Weights of a small transformer language model: 24 layers, learned positions.
Each number is 50 + 15 x the weight over its row's rms, rounded and kept within 0 to 99. Layers, rows and columns count from 0. The size before them is the row's rms in percent of the matrix's.

# o: layer 21 attention output (transposed), 128x128, rms 0.198, rows 20-40, columns 64-127
# v: layer 21 attention value, 128x128, rms 0.246, rows 21-40, columns 64-127
# q: layer 21 attention query, 128x128, rms 0.162, rows 32-63, columns 64-127
# k: layer 21 attention key, 128x128, rms 0.162, rows 32-63, columns 64-127
o20 093:47 73 36 58 58 61 44 28 74 66 51 41 44 61 27 40 31 70 45 59 38 56 24 37 65 57 42 56 49 41 55 56 40 43 41 70 59 79 48 71 57 57 37 55 55 50 52 57 58 37 42 59 66 70 59 35 60 42 39 46 61 75 52 79
v21 088:34 06 45 37 27 35 67 35 32 28 53 41 58 58 48 63 35 42 57 34 53 54 51 64 45 27 55 46 71 36 25 39 55 54 52 32 60 48 55 35 63 51 44 59 13 35 38 49 74 37 46 64 45 47 60 74 80 51 31 47 52 53 60 15
o21 090:85 41 30 75 42 42 60 42 61 53 51 45 70 44 30 71 62 48 53 59 34 51 40 37 53 57 60 28 37 87 92 43 40 57 21 78 40 44 52 49 47 41 50 30 55 26 43 63 39 57 53 37 68 49 37 62 43 64 58 67 39 65 67 36
v22 092:57 58 50 24 55 57 43 39 27 61 43 47 63 65 62 48 24 74 61 64 58 65 26 77 58 45 30 76 34 49 72 40 26 34 38 34 48 56 40 30 58 55 38 41 83 59 49 59 16 59 47 64 34 50 33 47 38 43 34 17 31 73 45 50
o22 095:08 30 75 73 45 25 69 56 53 49 26 89 43 40 50 45 56 25 16 42 50 64 39 57 44 58 49 34 64 58 38 40 68 62 44 49 44 34 49 27 78 39 41 41 39 45 33 49 69 61 29 54 59 46 75 25 58 48 75 38 59 32 53 56
v23 095:62 60 34 56 41 36 57 37 29 45 36 43 41 32 79 31 24 60 32 45 52 56 63 27 62 62 58 45 40 39 49 28 41 63 64 29 42 41 34 42 42 55 78 76 36 31 73 68 14 35 74 56 90 45 56 61 50 45 37 53 63 27 28 38
o23 097:43 48 49 59 62 41 32 14 39 57 53 48 48 64 73 54 66 66 55 74 38 27 55 32 63 49 80 44 40 67 44 77 47 67 44 48 41 48 54 76 59 63 48 42 41 25 54 46 36 41 47 63 53 47 37 52 60 38 32 37 55 17 66 44
v24 097:50 59 69 53 38 56 68 71 40 53 63 39 45 38 27 38 38 47 36 53 49 62 51 48 24 57 65 48 70 15 63 58 45 53 36 54 43 42 52 40 30 66 39 49 48 77 58 51 56 63 45 57 47 55 58 39 57 14 66 52 53 28 46 42
o24 102:61 36 45 20 64 55 28 46 54 39 52 46 57 52 50 35 54 36 84 29 71 20 15 52 47 46 41 56 49 39 66 63 46 39 59 54 46 41 41 52 45 51 44 69 47 42 37 41 41 42 63 35 63 03 67 61 21 66 41 46 47 49 62 38
v25 100:48 48 73 45 44 51 26 63 38 44 54 39 41 34 38 80 78 65 46 44 81 36 28 44 54 67 48 55 39 45 49 33 43 51 49 15 57 51 29 63 47 68 46 33 58 60 58 61 81 55 47 52 62 74 38 43 80 82 67 39 32 37 34 52
o25 102:51 29 40 35 54 73 63 34 47 81 38 79 65 80 57 46 60 34 49 49 42 53 48 50 42 56 55 58 41 72 67 65 73 37 57 73 74 50 49 65 60 33 60 54 42 64 52 47 33 67 50 68 58 52 36 39 56 49 68 67 38 78 37 45
v26 109:31 40 71 53 52 48 50 29 65 54 38 62 57 52 53 57 44 60 46 47 36 46 48 43 59 69 43 80 91 35 35 57 82 68 39 53 56 71 47 57 71 24 48 42 50 51 55 57 49 34 44 69 55 62 59 61 39 33 79 46 34 68 94 30
o26 108:89 61 34 40 44 66 62 87 39 48 61 53 32 50 62 40 33 63 25 48 61 66 26 42 42 66 47 19 42 58 69 54 57 16 36 49 46 58 51 73 30 55 34 41 66 71 59 37 53 57 62 24 36 46 52 41 41 55 57 40 61 66 24 49
v27 096:55 44 33 62 56 56 39 52 48 51 64 74 31 81 41 54 66 68 09 63 49 51 28 39 53 58 43 46 39 59 19 60 59 42 42 55 40 38 45 51 48 18 52 16 40 49 57 50 39 46 47 53 39 49 53 63 26 43 43 34 65 47 69 56
o27 098:43 54 61 55 34 54 66 67 29 34 31 52 33 47 62 60 46 55 31 36 75 40 34 63 49 77 30 56 66 56 45 70 24 46 46 36 60 61 77 35 37 73 44 67 39 48 26 48 57 56 55 62 61 59 75 55 34 64 72 41 22 75 56 44
v28 104:82 57 60 30 43 44 54 30 29 26 28 23 31 62 32 54 57 36 64 77 80 36 61 64 32 40 75 42 54 37 51 71 51 55 54 50 28 49 67 59 19 41 33 48 55 52 70 19 56 23 53 34 41 49 52 41 35 61 64 50 62 36 51 64
o28 108:49 45 40 61 55 52 31 43 74 59 49 79 47 51 51 59 22 50 48 41 50 57 48 72 71 35 24 48 43 47 33 67 48 43 43 38 44 38 52 49 38 59 66 62 49 56 68 86 16 41 53 38 41 27 56 43 52 57 38 34 48 62 46 62
v29 089:44 56 33 47 42 58 64 56 43 45 45 24 41 56 60 60 48 33 61 35 84 25 48 37 77 60 65 64 65 54 64 63 51 35 73 56 43 78 72 59 31 38 75 68 50 47 35 54 60 59 65 57 18 68 42 55 51 52 51 08 60 73 16 41
o29 097:32 43 43 67 31 57 45 27 30 56 56 80 56 39 33 38 53 34 54 57 77 44 42 81 43 25 29 39 60 54 30 79 40 41 50 40 47 72 27 51 51 77 62 44 53 58 53 47 39 34 63 29 55 85 56 50 48 57 30 88 68 68 40 54
v30 091:43 42 46 38 52 64 44 65 50 85 58 72 45 96 39 40 47 25 63 73 55 71 66 63 72 64 54 65 38 73 65 33 27 39 40 73 70 49 48 54 28 38 70 36 65 44 59 55 38 28 75 71 52 61 49 43 28 49 41 49 62 56 35 53
o30 085:48 51 63 57 53 54 50 22 38 43 50 41 48 49 58 59 39 30 43 49 50 60 60 59 53 26 53 41 33 50 57 77 35 61 59 16 52 37 58 49 73 66 45 82 75 69 31 37 54 62 39 55 65 45 34 39 45 28 45 47 50 41 62 50
v31 097:68 49 40 47 31 79 36 42 79 35 63 46 72 37 64 30 44 20 36 50 61 38 52 40 56 40 59 67 46 42 29 35 34 38 89 73 70 53 50 86 76 34 46 40 56 73 53 61 33 46 50 82 22 56 53 63 56 32 71 70 48 63 32 55
o31 099:42 57 26 56 49 64 55 57 57 68 51 45 43 36 60 56 41 49 66 45 45 51 64 47 48 40 56 55 58 73 57 66 47 55 78 22 80 46 51 38 59 69 26 45 53 52 77 24 64 61 56 77 59 41 48 41 61 45 55 47 50 85 63 41
q32 087:36 66 32 52 22 56 53 55 39 39 52 61 51 32 54 68 61 35 46 62 33 46 62 64 77 27 42 53 47 59 62 43 34 51 42 56 42 36 56 40 30 60 58 82 75 61 85 34 52 83 77 36 62 58 50 49 39 49 73 18 75 14 40 52
k32 087:51 59 53 65 17 45 61 82 63 70 47 45 47 65 50 47 58 31 45 60 19 34 52 37 71 49 31 67 52 46 58 42 10 07 29 48 58 30 60 63 28 44 33 37 46 16 64 49 27 76 47 59 55 41 37 58 50 59 85 48 49 32 66 40
q33 078:58 39 65 71 41 43 42 30 75 88 65 50 52 47 41 51 23 57 29 63 39 43 47 53 42 45 41 40 40 35 45 35 43 66 53 32 60 30 75 80 56 63 35 24 60 53 63 36 75 83 37 66 41 52 39 46 40 42 51 38 54 68 56 36
k33 078:62 57 50 54 46 48 63 26 76 59 59 46 48 67 44 66 30 47 43 33 67 80 51 37 48 65 30 45 37 60 60 45 49 54 50 36 39 61 74 46 39 54 66 28 52 40 38 56 53 64 24 58 57 60 24 42 33 25 47 63 29 79 49 20
q34 091:64 65 19 38 40 20 43 67 42 39 58 60 35 42 56 62 32 30 63 65 46 55 54 45 55 59 59 31 25 28 46 66 72 55 51 44 45 70 48 67 52 51 67 71 60 40 39 27 73 54 55 60 16 74 39 67 47 44 38 24 58 57 53 44
k34 101:51 43 39 86 35 19 41 40 58 56 62 62 39 56 24 42 60 55 53 42 84 68 43 59 59 58 46 68 47 37 69 37 41 60 56 52 69 68 53 64 41 40 35 82 55 61 49 51 64 41 45 30 35 61 31 71 66 56 59 54 19 58 38 44
q35 097:60 56 54 42 38 55 75 33 50 62 46 51 57 50 44 50 63 57 50 66 73 64 67 05 59 59 55 58 64 32 45 53 52 36 38 31 74 31 79 41 33 47 43 44 47 58 72 47 48 57 55 52 74 51 59 51 34 57 56 77 54 46 52 59
k35 099:36 47 46 46 52 89 39 53 71 55 52 67 30 49 57 42 58 49 54 47 40 36 59 41 39 37 99 44 69 77 51 79 70 39 45 50 65 35 80 60 56 67 44 30 55 31 76 38 30 32 27 43 54 31 60 35 47 56 53 34 61 54 80 45
q36 090:48 52 60 23 45 41 57 54 40 63 81 39 34 52 25 61 75 56 62 58 59 48 37 49 79 84 63 57 55 32 50 64 49 67 49 36 61 59 44 80 69 39 68 42 47 40 76 44 79 75 36 58 43 60 41 63 42 26 51 33 45 51 32 59
k36 082:58 56 70 54 47 48 66 44 58 46 50 48 32 72 53 52 85 47 72 34 75 60 57 66 62 37 78 58 30 43 60 66 81 46 47 53 43 64 58 69 76 69 73 46 24 72 55 60 70 61 18 35 40 34 52 67 46 57 52 55 36 59 23 37
q37 105:60 46 45 48 41 29 46 62 44 46 53 79 34 53 56 50 58 67 51 66 33 21 41 42 21 78 56 34 53 49 29 62 31 55 60 52 28 58 50 60 50 69 41 79 52 47 66 42 52 51 38 72 12 39 63 65 59 27 41 39 25 63 42 62
k37 095:80 69 20 25 45 30 62 24 53 61 74 70 62 24 38 56 47 77 46 55 67 57 63 39 43 65 63 79 43 44 72 57 33 55 63 51 41 41 36 67 19 43 59 51 35 71 56 52 73 49 60 39 44 80 31 45 38 56 46 46 64 53 19 39
q38 089:38 56 63 61 45 68 62 51 42 68 69 52 60 64 47 53 57 47 52 69 63 59 24 42 89 64 69 58 78 70 12 35 63 52 61 64 64 28 55 45 36 60 76 60 60 81 54 45 36 50 44 60 41 33 60 76 45 33 77 54 39 46 46 38
k38 089:54 49 40 47 36 55 38 52 45 57 99 37 49 84 40 40 43 17 38 42 44 56 72 32 63 55 71 54 35 52 67 34 39 35 51 51 56 60 51 32 54 50 53 24 65 36 45 68 61 56 39 33 30 45 65 47 20 34 34 62 73 49 56 64
q39 090:48 63 46 48 32 51 77 11 38 70 53 24 54 52 59 83 36 56 57 48 35 35 51 74 47 52 54 56 67 50 39 73 54 56 45 49 43 42 20 60 50 42 39 57 57 35 53 59 25 67 80 40 65 55 68 54 63 69 70 37 39 42 46 87
k39 092:47 38 37 51 52 65 46 58 64 32 53 46 81 66 48 52 39 37 43 52 52 44 43 72 38 62 52 46 66 54 33 09 62 35 40 76 65 29 48 36 55 41 35 42 37 34 91 43 54 28 34 43 30 39 60 56 51 78 58 79 60 59 50 69
q40 089:46 72 24 38 36 43 45 47 69 24 38 52 62 58 32 72 57 61 36 33 23 72 37 45 70 36 41 57 66 23 49 27 66 22 28 62 51 31 54 66 49 49 81 35 26 58 50 70 56 65 44 51 60 54 44 38 30 31 48 45 74 44 71 27
k40 083:41 73 53 28 68 29 31 60 52 47 51 50 68 61 49 78 65 60 56 47 55 55 57 40 55 43 57 63 66 53 70 60 37 34 44 74 60 79 39 63 55 44 45 26 63 48 56 68 58 64 77 56 78 44 71 43 46 35 37 28 84 61 70 44
q41 077:45 39 42 65 45 28 37 36 48 60 63 46 46 57 40 31 62 70 74 24 60 51 36 52 46 57 20 45 35 50 55 37 50 35 73 43 50 49 52 43 50 54 61 62 18 61 27 21 51 35 61 63 57 40 54 43 65 40 38 33 29 46 55 41
k41 096:59 56 30 60 72 54 57 16 74 50 36 66 44 54 65 18 53 66 35 37 52 61 47 59 66 35 42 31 42 63 27 11 24 48 64 46 20 68 52 51 54 43 54 54 63 29 59 57 57 57 26 49 55 46 47 33 52 70 35 54 43 35 33 56
q42 091:48 67 53 71 44 52 24 45 31 22 45 49 53 57 51 43 52 76 32 50 63 90 51 63 66 30 19 37 48 28 39 57 43 35 38 54 58 48 34 29 51 25 61 70 50 69 24 42 68 32 54 31 44 26 54 64 51 56 75 72 54 79 46 42
k42 093:45 91 53 26 51 53 41 59 36 24 50 42 31 53 28 35 70 34 58 20 68 45 62 63 49 64 41 27 49 53 64 29 58 27 43 50 41 55 53 37 41 21 55 46 44 36 59 63 49 34 56 22 78 42 66 59 35 56 29 51 34 53 63 47
q43 092:61 53 50 62 51 58 43 52 59 46 52 14 51 65 24 41 47 26 27 82 31 61 35 53 53 51 50 65 42 74 37 30 32 82 48 42 29 58 26 42 71 38 60 38 33 34 52 44 50 55 35 48 39 40 43 40 73 29 52 51 31 33 31 39
k43 089:49 50 47 53 54 79 40 54 79 59 48 53 76 76 41 47 45 39 66 62 42 49 22 49 60 63 44 34 64 38 80 42 64 80 67 28 30 66 59 52 49 55 40 62 50 57 50 50 33 52 21 56 50 43 53 41 63 75 59 19 38 57 24 53
q44 082:69 56 45 65 35 25 63 53 65 47 63 54 40 45 17 65 47 60 51 44 32 71 57 54 29 47 55 37 43 53 16 36 84 59 57 69 42 47 48 55 52 65 43 52 52 58 44 58 63 60 37 55 46 36 56 47 25 40 41 38 88 23 61 64
k44 082:57 50 80 21 62 18 25 45 60 38 63 37 44 53 43 40 76 66 43 44 19 51 52 52 55 52 35 59 40 29 61 40 43 21 41 53 46 46 49 39 47 50 54 46 60 43 81 11 65 73 48 38 30 46 28 33 39 50 60 61 67 72 56 36
q45 084:28 63 43 58 82 34 52 47 53 38 64 82 23 42 65 62 64 45 52 37 35 57 67 63 34 31 53 47 29 86 42 42 69 26 55 66 56 51 62 63 63 45 60 46 39 53 55 28 48 41 45 44 56 61 39 49 55 31 53 76 80 32 18 24
k45 087:55 61 47 44 74 53 44 66 57 41 42 59 37 39 49 43 71 57 56 13 45 67 16 59 38 59 28 59 59 29 72 43 28 42 38 58 73 54 45 57 44 35 34 67 75 81 59 32 44 35 34 64 63 68 54 48 43 51 84 49 51 36 49 47
q46 088:69 58 48 58 38 58 43 68 25 60 48 60 55 42 31 73 52 41 65 75 46 37 45 78 52 50 34 70 63 61 29 52 53 73 75 48 58 59 63 42 35 27 51 46 60 39 43 45 67 34 72 27 29 70 64 42 63 58 71 38 41 46 44 39
k46 086:38 72 51 60 69 50 83 49 45 78 64 52 55 61 65 51 56 49 42 56 66 52 66 42 38 70 46 41 58 47 59 49 43 47 70 59 35 62 38 48 47 39 58 37 30 43 45 24 54 36 51 54 67 58 56 46 67 63 38 60 03 47 39 46
q47 096:65 38 42 39 29 51 55 48 18 60 08 74 73 63 66 54 25 51 43 44 36 42 67 68 66 58 31 56 55 65 25 24 53 43 48 55 15 41 44 23 31 37 35 53 46 32 47 52 31 37 61 40 53 49 26 53 47 52 59 31 24 44 56 67
k47 088:56 45 41 51 31 32 42 70 04 49 28 48 88 67 65 48 39 53 50 45 52 64 57 48 59 28 31 59 64 65 27 49 63 78 55 36 21 41 65 20 52 31 46 24 59 28 49 29 51 39 60 40 49 51 47 72 53 58 58 37 57 31 46 39
q48 088:59 82 35 19 59 41 48 61 37 33 58 53 83 35 63 73 51 53 42 68 43 58 49 50 49 52 54 37 35 08 31 33 24 79 58 64 48 52 65 69 62 64 40 53 54 45 86 53 29 50 54 59 48 50 46 42 37 49 35 36 65 49 33 29
k48 088:69 19 36 55 29 32 62 52 52 58 79 42 58 50 46 47 38 70 23 41 63 42 42 65 76 60 30 59 34 50 36 22 33 71 26 51 28 68 47 69 46 61 35 66 56 31 67 66 35 47 60 51 46 35 48 39 55 74 12 46 37 56 44 43
q49 095:66 72 93 58 45 51 47 41 59 40 45 22 41 46 69 48 59 72 68 80 45 54 69 29 36 60 36 51 61 52 62 40 32 33 54 60 66 65 47 51 33 48 46 17 50 62 14 47 58 44 74 60 67 60 45 46 51 62 72 62 61 53 34 62
k49 090:25 46 62 42 46 48 29 77 50 36 66 47 44 54 50 24 39 65 57 57 36 36 55 42 58 45 43 62 94 64 50 62 60 37 41 78 51 28 43 50 42 57 72 27 28 48 54 51 66 53 43 77 49 41 42 47 58 75 65 63 52 60 57 51
q50 083:40 59 62 35 78 56 41 51 67 63 46 57 00 25 31 20 81 76 57 45 50 17 39 33 40 64 65 45 43 52 25 69 60 56 43 34 37 37 58 49 58 61 41 34 84 55 44 28 45 43 52 23 38 38 53 40 60 32 32 44 50 69 37 59
k50 076:47 60 64 32 67 42 85 58 42 45 47 58 38 30 77 54 27 47 65 50 55 51 64 29 51 51 45 39 48 29 40 84 27 64 64 49 49 46 91 65 46 46 67 74 51 80 63 76 59 57 18 53 30 58 40 56 37 51 82 70 30 24 38 82
q51 096:61 50 52 86 69 64 46 35 51 48 62 52 43 38 47 60 71 74 32 49 58 25 73 22 57 32 67 53 39 39 55 61 59 61 37 52 72 36 66 29 52 68 37 15 49 34 59 64 63 47 29 38 59 59 71 26 44 59 50 48 79 63 18 27
k51 094:31 58 11 67 46 61 47 32 82 41 53 50 49 55 53 42 48 58 53 45 41 13 20 39 32 81 50 33 59 55 46 21 52 22 41 56 60 42 68 43 49 44 34 48 63 54 71 18 73 60 20 40 60 49 54 49 45 50 34 55 53 49 60 58
q52 093:65 73 45 49 61 30 44 59 33 51 49 35 62 37 50 56 66 53 46 46 57 31 38 53 59 60 45 55 56 52 60 57 29 68 37 45 38 59 59 72 40 36 25 53 71 41 38 31 35 45 54 63 50 69 18 69 61 48 50 45 58 49 41 28
k52 083:54 49 54 76 50 22 57 66 78 78 52 78 56 61 42 29 69 46 48 43 60 70 39 77 23 40 41 67 64 66 45 56 24 44 58 16 27 40 41 71 44 54 23 55 37 50 32 52 30 50 53 47 47 65 46 43 46 55 45 48 44 43 34 48
q53 085:30 25 48 45 65 52 52 51 47 31 57 68 20 76 48 34 50 44 35 40 50 57 67 29 12 46 63 77 28 62 30 68 22 43 62 46 54 39 33 94 72 73 61 68 45 30 32 55 17 55 30 50 52 40 51 49 68 39 51 55 46 66 39 52
k53 084:32 54 47 13 79 61 63 58 36 29 56 46 38 42 75 58 57 54 69 46 29 49 42 52 64 59 46 52 47 22 63 45 70 70 86 67 68 34 43 64 47 53 47 55 54 84 38 56 45 48 50 67 37 60 29 62 55 43 43 51 42 39 64 69
q54 102:60 38 66 45 53 82 61 62 17 51 61 34 64 50 50 43 42 47 41 64 54 66 41 28 55 53 38 59 41 44 26 41 58 53 18 51 35 26 24 45 39 44 42 48 51 67 33 46 48 36 48 58 66 39 43 48 24 66 56 71 61 46 37 53
k54 090:79 41 80 18 53 61 25 78 43 33 44 15 40 61 48 42 39 41 64 48 58 49 57 37 33 68 46 34 40 43 22 63 58 36 44 34 34 41 62 37 55 42 45 42 46 37 45 57 57 48 42 66 23 37 56 37 55 36 58 33 81 40 74 59
q55 092:55 44 38 72 51 41 67 66 61 33 39 61 43 52 74 31 48 68 56 59 54 64 39 45 64 66 40 56 44 51 57 69 47 74 15 66 46 74 59 41 45 55 93 65 11 45 23 28 52 72 42 58 74 66 52 54 33 51 45 75 38 66 39 37
k55 082:43 38 45 46 37 28 33 60 35 43 37 48 42 69 39 43 52 35 55 52 55 65 15 66 52 38 29 30 49 46 88 68 81 36 54 38 32 33 38 58 56 09 76 51 55 55 44 31 35 70 31 54 41 51 84 57 19 64 27 41 64 54 47 60
q56 102:49 51 45 91 45 65 62 47 92 49 42 51 63 31 48 62 52 70 58 42 44 26 72 48 56 76 66 60 42 67 58 24 52 55 58 68 46 42 38 39 23 59 72 30 32 53 58 63 72 49 59 33 68 39 57 54 45 49 76 62 35 55 35 52
k56 092:39 65 57 63 40 66 47 80 81 59 47 76 64 57 60 48 26 76 44 62 33 25 37 56 58 65 51 25 42 63 43 45 62 18 57 71 23 59 47 30 41 80 35 00 61 24 48 33 61 66 41 42 41 20 65 44 50 58 59 43 55 38 89 45
q57 083:61 43 25 42 31 54 57 29 52 63 52 55 64 46 47 79 47 29 54 45 71 62 96 53 76 50 68 62 57 68 67 59 32 35 50 60 55 52 65 57 42 64 63 29 52 56 55 45 43 68 62 55 41 46 45 64 31 37 61 44 38 28 65 51
k57 085:57 35 39 44 55 69 55 84 48 81 43 61 41 55 39 68 59 55 42 58 45 31 54 63 58 37 46 51 31 65 53 38 59 57 13 43 75 47 47 34 60 50 52 15 32 34 41 58 32 74 42 56 56 52 62 47 48 51 82 69 58 42 46 49
q58 094:74 40 61 48 44 46 48 35 58 67 43 63 48 47 70 42 74 58 63 53 50 54 52 67 52 68 57 66 26 56 65 61 55 56 48 35 31 30 40 77 63 38 65 41 47 54 41 72 77 63 47 37 49 36 38 48 54 84 57 50 48 35 32 35
k58 084:66 31 10 55 46 69 37 76 50 59 44 58 44 64 62 46 85 43 82 35 42 37 60 23 34 80 71 43 39 58 36 47 61 35 42 47 49 44 44 67 52 44 59 48 78 34 32 47 37 29 45 50 38 36 56 53 90 62 30 59 73 55 46 46
q59 088:24 35 53 46 55 42 31 63 57 54 48 37 24 55 60 39 41 48 38 55 56 59 52 62 32 69 60 41 65 45 48 58 31 41 46 51 35 58 54 14 58 44 47 54 68 37 57 53 61 11 17 66 41 45 46 45 61 58 40 43 52 45 65 74
k59 090:61 76 45 34 86 54 59 30 25 26 33 49 50 30 41 33 45 62 26 45 52 40 71 77 28 64 55 57 54 29 38 54 42 65 64 33 50 71 56 42 48 62 54 55 33 63 62 59 78 45 67 26 66 51 39 29 65 72 45 51 60 39 53 53
q60 087:67 57 64 28 31 63 41 44 41 57 64 76 52 60 37 65 46 49 47 40 43 44 39 51 73 48 40 55 53 57 73 80 44 52 53 30 58 27 28 30 66 57 37 14 35 51 53 42 86 46 71 54 61 37 51 48 57 54 53 64 27 51 77 59
k60 091:31 41 53 51 31 68 45 67 49 33 49 58 43 54 70 67 42 42 69 58 38 68 57 55 51 52 56 68 53 78 18 46 62 46 36 43 60 63 62 41 24 75 52 29 39 37 56 46 62 47 25 53 32 60 29 56 44 47 46 49 35 59 85 44
q61 084:46 57 54 63 76 79 52 48 30 39 41 33 50 63 33 61 53 47 63 46 64 72 73 44 46 49 56 31 76 58 53 59 69 32 43 38 53 24 32 44 56 62 53 40 53 38 65 38 52 52 35 50 73 47 65 52 80 45 42 43 30 67 57 61
k61 084:50 59 71 58 68 83 38 43 38 48 25 46 48 60 51 65 48 61 35 58 51 68 48 33 22 48 57 30 83 39 37 61 70 40 50 35 55 39 47 38 71 62 79 61 57 35 64 35 35 37 60 68 43 67 68 46 45 38 70 56 58 53 33 68
q62 080:58 42 28 52 37 78 49 50 32 44 68 73 71 56 54 62 58 47 57 83 41 72 48 47 76 39 36 36 40 61 66 48 86 66 32 49 61 56 22 32 43 36 75 30 41 48 60 51 35 25 56 47 60 53 37 56 44 54 66 45 44 39 42 65
k62 085:55 57 41 35 32 67 34 60 43 50 49 45 63 52 74 44 38 43 39 75 23 59 56 53 46 67 49 51 58 63 79 47 55 54 25 43 58 39 42 26 43 52 45 53 73 44 44 50 22 58 59 42 44 45 55 65 73 59 45 57 30 69 41 65
q63 102:44 38 40 69 60 74 57 34 50 58 31 52 54 46 58 68 63 41 53 57 53 61 72 67 58 59 59 62 39 62 56 58 76 63 50 22 64 54 34 44 43 32 48 48 53 38 58 19 50 42 40 12 57 31 46 35 54 57 60 84 69 57 57 51
k63 092:54 36 63 51 48 67 68 55 61 51 47 36 57 64 94 59 31 17 34 62 36 28 45 54 49 65 51 52 47 84 53 39 68 36 53 35 49 66 43 33 75 64 56 43 49 22 50 43 34 52 47 32 36 24 64 29 55 46 37 38 29 24 55 21
v32 098:63 41 49 47 42 58 45 71 42 62 58 72 59 45 79 73 41 19 43 48 63 70 58 72 49 56 38 61 55 82 61 12 45 67 54 59 33 58 38 40 47 61 37 43 28 23 04 26 46 48 53 66 32 45 61 21 47 61 43 34 69 30 60 60
o32 094:54 28 25 55 66 54 48 67 18 22 70 43 46 61 54 33 53 65 41 57 42 49 67 82 65 73 41 38 49 58 27 32 41 30 40 22 18 63 41 50 33 44 44 40 76 49 54 48 46 22 76 59 49 45 35 38 53 38 42 52 46 47 51 64
v33 104:63 56 25 14 43 41 55 21 33 33 45 42 60 33 75 19 46 49 45 37 60 31 55 54 52 33 55 75 49 26 42 54 49 64 43 47 50 54 49 47 40 49 96 62 60 07 60 26 31 44 55 80 28 70 55 66 63 65 43 36 38 43 48 53
o33 099:41 59 65 38 66 60 61 69 39 56 41 55 48 32 54 53 59 59 55 49 40 21 35 81 27 56 10 44 50 49 53 17 51 51 48 36 22 51 41 45 32 56 71 38 35 46 35 24 52 55 50 47 34 62 47 43 61 46 49 57 47 48 31 67
v34 106:49 67 62 64 30 46 57 64 70 62 85 75 47 31 44 53 46 53 60 27 61 43 48 56 65 69 62 42 29 36 41 58 64 58 49 16 70 61 43 61 32 44 89 52 58 19 80 53 42 71 61 61 48 73 60 56 40 72 51 65 79 52 65 34
o34 101:48 42 25 43 37 21 55 36 61 65 55 51 20 12 56 51 63 38 60 63 48 15 72 47 38 69 65 53 57 28 40 32 58 74 52 45 45 51 46 43 45 56 43 46 61 44 78 40 54 72 34 53 47 53 49 50 48 20 52 53 36 58 39 54
v35 115:47 36 65 25 46 63 37 43 48 31 67 13 16 56 30 55 59 67 47 47 53 42 23 42 39 59 37 48 49 56 43 55 59 32 38 44 52 28 64 68 51 47 58 43 54 54 51 44 66 34 34 58 42 37 64 49 40 28 51 30 51 80 26 65
o35 114:46 73 59 39 64 39 46 71 50 43 57 43 48 49 53 35 31 74 65 31 63 68 44 37 51 30 68 36 58 33 34 45 41 59 50 19 52 53 62 56 68 67 64 37 39 56 35 44 58 51 16 74 53 60 68 39 35 61 43 61 70 46 64 63
v36 102:45 52 36 68 64 49 61 55 19 68 53 35 59 46 44 39 41 34 51 39 53 56 45 62 50 82 66 39 53 49 50 62 57 56 54 83 59 01 24 66 25 38 77 51 41 61 49 57 59 36 36 74 49 31 36 48 43 58 49 67 94 77 48 65
o36 102:45 39 55 47 62 25 66 58 52 50 36 61 56 34 51 10 48 57 46 43 45 47 46 38 44 67 52 43 50 53 53 66 66 64 25 46 35 48 80 18 49 55 50 29 40 53 51 79 35 37 44 51 61 57 50 47 41 56 37 76 34 79 27 78
v37 093:59 50 38 84 68 76 50 29 60 41 46 45 38 50 46 36 35 54 47 45 61 22 45 76 76 42 55 42 46 17 40 24 58 54 50 48 42 47 41 68 68 50 32 30 33 28 73 58 44 82 68 63 50 42 09 35 41 37 59 34 57 48 57 75
o37 093:50 12 63 34 60 60 72 30 20 64 45 44 49 33 48 66 46 24 70 57 34 58 84 33 46 10 59 73 46 57 45 34 54 49 52 24 89 33 43 40 43 31 44 56 34 46 61 38 38 30 53 51 51 67 54 58 36 72 62 55 34 64 42 35
v38 100:38 31 42 39 78 52 53 32 79 73 52 63 42 46 40 62 28 57 55 62 47 60 64 68 78 59 35 65 35 60 57 60 21 63 23 67 54 41 44 54 56 57 44 36 30 39 43 39 30 24 45 79 70 72 63 37 47 15 68 60 51 54 78 81
o38 096:52 56 34 31 71 41 55 75 44 36 56 31 50 66 42 72 69 42 63 42 60 58 55 32 56 57 24 47 61 56 70 59 40 45 54 39 74 67 63 54 19 69 32 31 32 90 30 64 23 54 61 44 57 22 65 70 60 30 66 57 66 41 37 37
v39 098:52 42 76 46 51 36 58 45 28 70 49 56 38 54 39 31 40 56 62 33 55 51 72 47 42 59 44 80 74 67 28 50 63 74 56 48 63 69 35 50 52 32 44 63 50 58 32 69 61 48 86 43 51 47 57 50 50 56 79 49 51 33 52 22
o39 093:70 56 43 79 73 42 44 41 73 20 36 54 39 51 53 70 69 44 57 66 59 31 46 71 52 48 62 49 38 53 52 36 49 47 54 55 23 33 46 11 26 23 51 52 46 31 47 33 47 37 72 36 57 40 34 51 45 76 36 37 53 54 47 38
v40 092:52 34 64 36 34 55 18 67 26 76 48 46 50 60 02 24 40 41 40 66 51 61 30 52 48 24 52 59 26 61 44 39 47 65 51 66 31 57 31 57 45 48 31 72 51 62 24 42 76 51 48 62 44 34 55 66 71 39 32 43 58 80 20 74
o40 086:36 59 48 54 59 45 46 55 50 51 58 33 56 56 36 35 29 49 33 57 69 58 18 62 70 52 40 41 41 20 50 58 42 20 38 44 20 57 58 48 74 57 45 37 51 52 73 40 26 41 37 43 61 46 61 18 54 64 44 34 40 35 24 38